Part of a small language model's weights: vocabulary 12979, 14.6M parameters.
Each number is 500 + 50 x the weight over its row's rms, rounded and kept within 0 to 999. Layers, rows and columns count from 0. Numbers have three digits each. The size before them is the row's rms in percent of the matrix's.

# layer 2 MLP up, 1024x256, rms 0.165, rows 742-767, columns 128-255
090:510487535457493466577553503485552449468535446444507476436405572460523589490478568468541563484500494546603494502441532468544496525437530504490429517551552516586521414382475428380507533539534506465601597427615506581458533467454460504467480528485489535527477427492593590621543595569533501496491480396535545527503486453537555512619487528450571573540544550460561458407473521465518483522548
103:398474612598412446469564560604567478499535526536467497508433410473562433551497506466490627561514504497596495440492583580456492502481545410452504439497427594492430611518476456587399517451466548472491524414457534622472505543474489557500475550506488504463452509434551399506497490555477480450465513497433509484477517487457422453520508466508575552489504428583524499462500516469508495469443
111:531506484450438487496438586584439512437394429488550445464591529470595564594473614445508466571396518460562444457559480440546562534486459538479473474486456423430484514469560524417469517555506502459496514435502516483478562448493464575565418549468546521460417455486455483503487488579545470447528460560510504519464531532476480432444498525511467465544554635465522493421474486577414480534520
091:370549445473412541542522391529436484497490512477530476483546558553548493504551440426538444421483565568553462400559532497571461420424476549527496486536538556462535429435524548514534482562478475480458456556475503482491458576498545531388470583586482509459505449507479544439455516632509622575500591467455481482535454481628497405522491544398461560466599552603513454491433515536484542558487
096:511560554452464472536581574508603547430539556649491468519435419527418503432470520530491526599483528517396562500531487541471535511562498496423440560517500492537475476549573378476497558464543442561554485501506538505530511443466548568495535463447471552549449442551444645505426514434448470505525409413515436547464491538551446483491448457514492450527453571503543519518490544461583550435565
106:632376539433461465467504509478527550397516527465508504529491447491569508532564392543483472502547523542569474553476473524491615543549516440565433428620516577433561588484461566516496513568535525613465567550517509469436467481500435551489424491492482553465555516501506535514515428531517437579486458504534506579479551524533418414471514554639539471553505478480526498368501482434580531502533
110:534491588564496536449578543429486493525535518438478501573510459561462469428594493470498500522412464486517480433514432562437413487513533442510499554510374543513450555506532506587463482523457541539416377537532643503531493472444372533473567491519494532459532538504477471553422533457484518584518484478486546413575392541449448505510491508512493399560456501526462480534546493509539541557468
096:552468496543498496459447541514403467486517435460526478487493468483623491528376472525490539418520515458542500480510513573529533419493453514507561499479491497492441490423533492435516542581446475484484568314465563473476460528503555524442450470470557520584595516477449444511545564587529552482473473405479610567432498496487624508581563514527489473382522527446495497526473425625446456487472
109:545455498487560588533584534517452469590479469468524513430564459536542504496416425518528455565504432573522510498563575535466613459496418422460547552507597470520606371439527479425536451372501547526586537456488535504480503496442535464479508510378480489483489450487494516517471538479505508516531489451557605467456482469498443465446550495487502560513493594588539557399469533458461449490448
110:474505563452523500468500523493548546484531523472508430490469565627546489504526571460549474452473602569469462531413477451494532488519448513573556337569452505557550458480494517490528506464464442459465542362518563686558526528490518519499449489511529524512584428618506606575532548518518450461492435580517468541473519499420488511516438528497463402458591511524518574426417424550437587540472
100:523462471491475586492563510490462515558491539545488472481515461480448549445438542566440467535553520484541520579524432571552537540458530547532463574473430530521443562417524532538499557436597563536542385667426462504547430534480529582482475598564524484633501487448432506467436456529504478552531542473541468469494487491500507431490448571450575482449547600541583456522491564495495419500445
091:534491493460556444352552521565510463468449437568476470457492485486537458468538401528510484576422437425571531585390514370551461619462518527480502530602522511541457536478584491521514531565491481450539593519514477478497553533460541552438505446519471518603431482547600567466553373421526443544516459458590503625535469536546488535451544423518490492509573542512538502448554434637489498524413
092:547548530523386473493502496479521483486568554501598558496427412598514451470590542539491479523544579464470425537476548562533481591529552547391482492521499401552441444479479504572541398530502432505496502498564434511484422460478552530529473562488532578489460544451566473385550446488532473556470555505496458655478581494511519492486504415435549522464498580459523399467450505507455544454459
098:481383497540443488457480449519404535598469468593477499474487478476522475459427577472499459411522476542502501534528519486490546497446505580437492390549555444496566471424499541508595495534452422536548586464444460485467551503512521611519532451575496504517506481557513456530576414502339521509517555517462412518449571454472442403523427535519448467499439501551470534415522508521523553519489
100:472563501457526475560438420540540653437474459541549488561539469425530517599546413450519486497403458558485453559444573569493504430575581513459427574494492515481456484546563515429532501579517483432477444476555466459459582427519632520419465550496517470552513530482599500476496539417462566543474474513479480419428492567485522533566491481518443459556530519442441458496527505507560530521487
096:408514495539450453586491425582479568494481435614508479438512598526470481498508522493577591429464562508471479479513500508409489490432509483498585603516438513608451446514482430521451421425601502491577508386579487529480568526446622496443504487512398478466576463513508442507456591487495529559497542501537512514471404462518550549517623392514460520498493535503459502424531498559515509493441
099:461459407408562511528496541535565521513506508573565527560550478481505520438558451533522492567425420516514586460415494425422487488603476503481460454526348521498593603518570423452496518446550519576492469424493488549531505461533439497478499405530568470581554495481476502568562582471517503568583605460464563573494508423500546457354490541565422430526459450486502546489484518511515588475399
100:551504461526517507494468508556515463525555520489423492477544496495493463533555600473462515555532535419535623483544450498525500488481508393492420508556477504516486448441513447447480547479568497506502456503489402520523495526498408503531632490543439505538489489450541524504538490456425567534575518436476522440543510390474502515542449539581487512564515505524496475538406542482544603512552
094:442544440411524526510544497374483503546605399511607503518545581504521480457605429462489520501509626541474472480442524454471591487480482593520493506525530474487558570404536428500440523509529552424493470447402490498464577510555561494485494545572498576481433463432609578468504515500444477554504500551524498427540586459410481554517525682508454522527443619422541531556488516480500484471483
100:453459513459537495609547445447460466430395475483542429483418523464456514511521474453524411539562517522562529490474378403519444474445506592492637524513536494504460478455535539469481458540519594521524517523418527444475590513522548410611458541505535545475416588524499454611475537504506555533561422557551549416414464470586499434472471462465422529498557545545488414377515543535554443514617
091:510483563489527492478418553376533460540428439568496520522531465489499488436507509429490505530613449513491498463492496499474542555529481485539594556510499496540453544473438490553490498429557501556549496494627504532447556388452495572557445514559493477473486534463443499562654496572471466502450433465404514505484547501498475498466495490508575520437549496399429474452577539471428434608536
120:544488541409494422424561556528491469426515489395361490515503552406446445461458400514488453484577424479575399558451585515512499555444467520595594560525519497448449517595451517570508477563483528573426504509577497471442509490425492413548450537532457406601469503494502498541458517379472459470531550495537490500559460490498462495495446580533529475483532464481491483410613509465486536536552
105:435526440439446624498471504487526502489518523600442468461534523536349514616497563517536505530458451432541395501469509587576463496500467464416483486474495534452412383519517497404470459438546546498376428550497514563504604413556503495516522552488534598462415479542470477566506598489454493545524538532433480490489562518533523439504564476486548487561569548531452435583516425428529500520550
110:512463484426576506515485469626412522428568461485408633494552488568490468496481474467530467436443570452563480505450492531533437496495536598564536540563577448522447567435542457517575438536500579559522531520446482523576502475451472443550399555475509534387490519500505563461532601545518497551469483437552466419589587520460550514536556518466523497405519470461419567479494567513454539461588
106:509463551477535598461500500567531519504485466562484475541497528487566473486508578554477418541531498516491499563500472504467522470507572465514447384456463561564420459463416509482527522465483492537461551407533506411478434484544545439529452441538565430545500522551546395493556527514482394624550405522432539461480510513448530443471530505548478541433499483459543444467578536499482465438573
098:504417430495515495445524501506510490562464365518522468527523535494515500527420494604520389452423465457438494545492403509604435450496458621486488548502536514370487515473548439535455467538503542597430535487424474539411560532536397548480526544492582510456526471431447410514495468451529471449497483477505578474523477448486491547547496506534560517440477551481467531477482474495424535468522
# layer 2 MLP down (transposed), 1024x256, rms 0.149, rows 742-766, columns 128-255
090:565425475424472505377512538486548449458581416490538479492521465412516464557561504477435474483513527492463599457595531481468506496425617501501544448509526514445524421478528548479567521468447514507520505576509444526534567513482542558510541529475508532499596507520487444416540453435528550513507506499449463492516602550567458364415585555600450492403393414499512506450491477515542563589466
090:554424435429563574510503431516515553507438555498552584452515546551476501418488446567530511535529590470522462570557424396610542553572466532459453559515550382568541379477562516561488450486493539511511490531548487352480514451431456511502452471472509498549535488460428580513503529443451569561531505526548602564446453474474581546486441477475473537500483575524443458515424489564462564509439
109:489458454473508433621448516568463499468503557579522475457466460505518478503586490494412487392523520530556455433517491469501576430499537494627477469444471478592580497569478519541516610572458506494491529498425412499475525533512468457560436492428571390475516522530487499481503480439483558477477439470554549556410478417553433455501564536503465484448503548452502483592539478484480560525488
096:443480550538527441425543534441415448577596617456440474516514449496503564522572382451544486517519590466508542502523511437500458482584581557562508437455536529503484514501483423470581470614617533401472546450374489550535503373502503541513466531530520500495568468507551458503472503415504506572464451516482542434528439476505413539475410512489483471556490441500447604497449584540495567501529
101:509536473492496503453505494467526463435515460508484469530511499487417507402423449558559535536445557488391441526497549473562459593529484538458647510519540442600443442516484573353412476408504529522508494448460547464596545445555528507468445489376500532564512444575449567487540565498510486384496571575492518546552456571480494518504465609502528477485554507489514550540515440565390473483605
106:461471477559502463451583561507498459453474464592506519455566472436509557517507538453606405477476514554531578524415475501511528494488449424566516386507536532533550492551512618441495453465593466550573544514568530501513505524599453437513415472547487483498476536483504537445530565539492523573547573510472411512414519519489467504637411413526462543479483561549488502446482552490504472467446
103:653541493510453490551481469524419518511541598503489481521504462460491534566550501528509492434463501539579552494423470517444468553544439439548459542483531487418453480482487459478484484597555490512418565556558368586378459473494543484554423512509470484541506564530477503634478463487513452528476491382519523478566467430614501539537523448450459513524553547493452494492483516515535515503543
100:438473504432455507610505444498511608582530471493488469489551427529460474526436514372482426585507510597431487471509429462520510464533537437540513494463510511471465542485492534496514481546446624516604542501451591541489445534510488377546441516549518480450456445450409483506551430433484504439524600499578537559484444556481513574520455524437479537556425489509443430424531544536433549444448
094:499581493487386543486509477485468535392441485569431492486466553442478482523579467523490514508522455520542459524459524547457469522534536556461517492501550496559414590544549510549585462542446408528459562587495601490605482554539524565467458505577487538522533555456548458503504451596478535505484514556470434521488499590590566488571429512506505516550613432468524454553504455526488509478550
097:516477411576455462513444461487492510492450492575451487502509460393503549504527444570432526601512400398521545472516522590556527506539543477362480580449542473477470574517510516491519514485599544495480444596493468364469523411565459439470536465497505463555404525441454392485525490509446502481512538459484513467505474526584495493475585488505557550566481535464503435546617523473556425455516
105:558551472588418530565477486471479544567600583477507505447512439453544435389436566627468509590581467490506551487474458500511438511453608548427385475431499485481493543515513556446548431528505458577501485567414575517509495501557488512392561547523478534510430614518601482439487443454514430531526483445510468486492561469509564504532469507551501537493591479500584458522527553512494453462432
108:482507476573555469405511549449481496534478409601566556432567506415476573455529425514481490507475438464529412553412493488570532507471444535561442517582487504510457387527557446497454482527514552506493550552526548530467554485472560528511482559439611488439461512434545614491474506504619471498597559513560475531466506528483543406477554483497506514427520567497562550527524462570540583478436
083:522546521477483471560523634468378438509461545484495538458545484498504506498509485499509460503506462487421509514455461393447511479506422490622518475571502512530567450524597534476431493508515547465475527470539501451502478457494520513499531515514483550463602499430496411459488545503471441525506477509514617396513414528529542517500473585436514584463545494546513540592506477472436466479451
096:488503570475495613493536475574524535449457498489445511515478485479525535496492439513524511557502458410449494482485468486460489509514548451486477543431510458475429467529487416474428491471552501455457473480608596510528444492409563484582432450513498458542426496449505645512536465563594565623614540592494407400449501557499487518563473478559534544470468501575544479566496586437466496496468
093:592546560516521531460507563474457463449555580452606513595424566596446498482430551488539430408599498538526536472529476457564489554406490477488576507566592481546485520487478439580429493429568487426555428589428517476527480590458435461531524462487545480469439463458493480484474570536457463466558495494472465546547527516432576427455553492534589553482523464532461483472433481426535487475515
111:544577459482487503558488505438527433546491468541475499472516497453478540445434544505407510406564504429402519477523494537387430527449463602475482481479423510609525476553520498497345491526471531464554521464454442508504557588477553486507546535535523461427447460482602480451476586543518571583478470500497502516491481492663542431487511520537470514542481531513519474510511496570443471467476
094:382565435499428515465469417513559482490400479500495435438452475439523484579458570512416413460536543488538569492592573569418552398455494408497488433415529515454489478430552513455470472536529471560445560558483486567518589570471501434458487502495510530529514460509538495494488581554454579517515469544515418523521589520449603513465452467449556579402586494581341511505430414518544485524468
089:486527505566570598424621534603514479580439494506544462497548506500552477529540470602478503447505496435579360467463523461405415597528526457481610467529520509360587480436510462480452372477465484510502468486476527516467468486556541425497476533518464418417384465482516595575394610501448550547504428492532479534468396505526489574593467433467464539502511492518441462451479446443467444516474
089:522441539518477481444491532630480472446315613534427466542452527456478436486433527589504441597572410419602447520472526496441502478431512473394485501491485537427507445546559478567490518590527476420531541559569468509447483469456484408539458484445430497518461451548394533570464470433475523510420394437460492558427552521574503512490469375513531501481411416543448461424509527481568413513541
099:452466499463503537509544518584501518458406511635465470488427410441510528521596487448622483601479433447490469555386416477470501414440408590423485460506530454512491502511555514524550525535504491555479413521525503517494469497568524538445475463433499421510441489506472503512381527520622497520501394514465448441453566450442558517544488485511526563438521451501575498487398586557518497422399
088:580534518596636579520441428463518485600488494557542401515495499569397531514525496469420535426461506516530477379476482603490433487460540598432489474472451452536509539465433451485480508524513435466520438467541463442482496496524526483429607615476404496493570415494438489483571467537456440476502470489632455490490522508468403521446570588424457559485448490537447546467468549572534458583509
121:524388500536477409510577423475606532491429577514428462482508527504520465536446447437579598518509477434601461407534520501485478481534475495468548501537575576541507457571445561479537491497512551515433502531487545533518566490510457490511489459500592539505477578488515591514541598489481496528490519538452569525533597459441497519454543523501416498446471414457437555442486532564549484488616
102:434503486505427515469574486483588518462483493536403395557493539448422480460437584544526559540432568440477430489487507492496475533454474519435512546563539458447504499510500460574411503420472560535468575527502484454453506468490489559497459522590497522414459624498520526468506452499519473432579526493486606476605478382565479574640445536551561458510506541465475585472515451517580442512429
105:465541464409540488398532546593485477491523471478411469493475522477473400554529506476409527483543496449484462471495442542409495493500475499457512487493467492536578532462472472501452492477403450463515493422539536515497540545507456473462418480534567445478499500553450473333466577480453525445531447474584413441637537510523457601391411543501542491473517482534516562496386477478553570459544
103:610465524548625427442563478440470517545553538558563522435558527536475487387412500513423399472464458495528497503515509515477580409483465526498557498472458466511529539523597495424497516470532482510492435466433507499493493494506562558472521438412495451482596489488505451531497530552456418555521527496505524466437483522424567610539470473454440513512569437496488439485423520453463369565595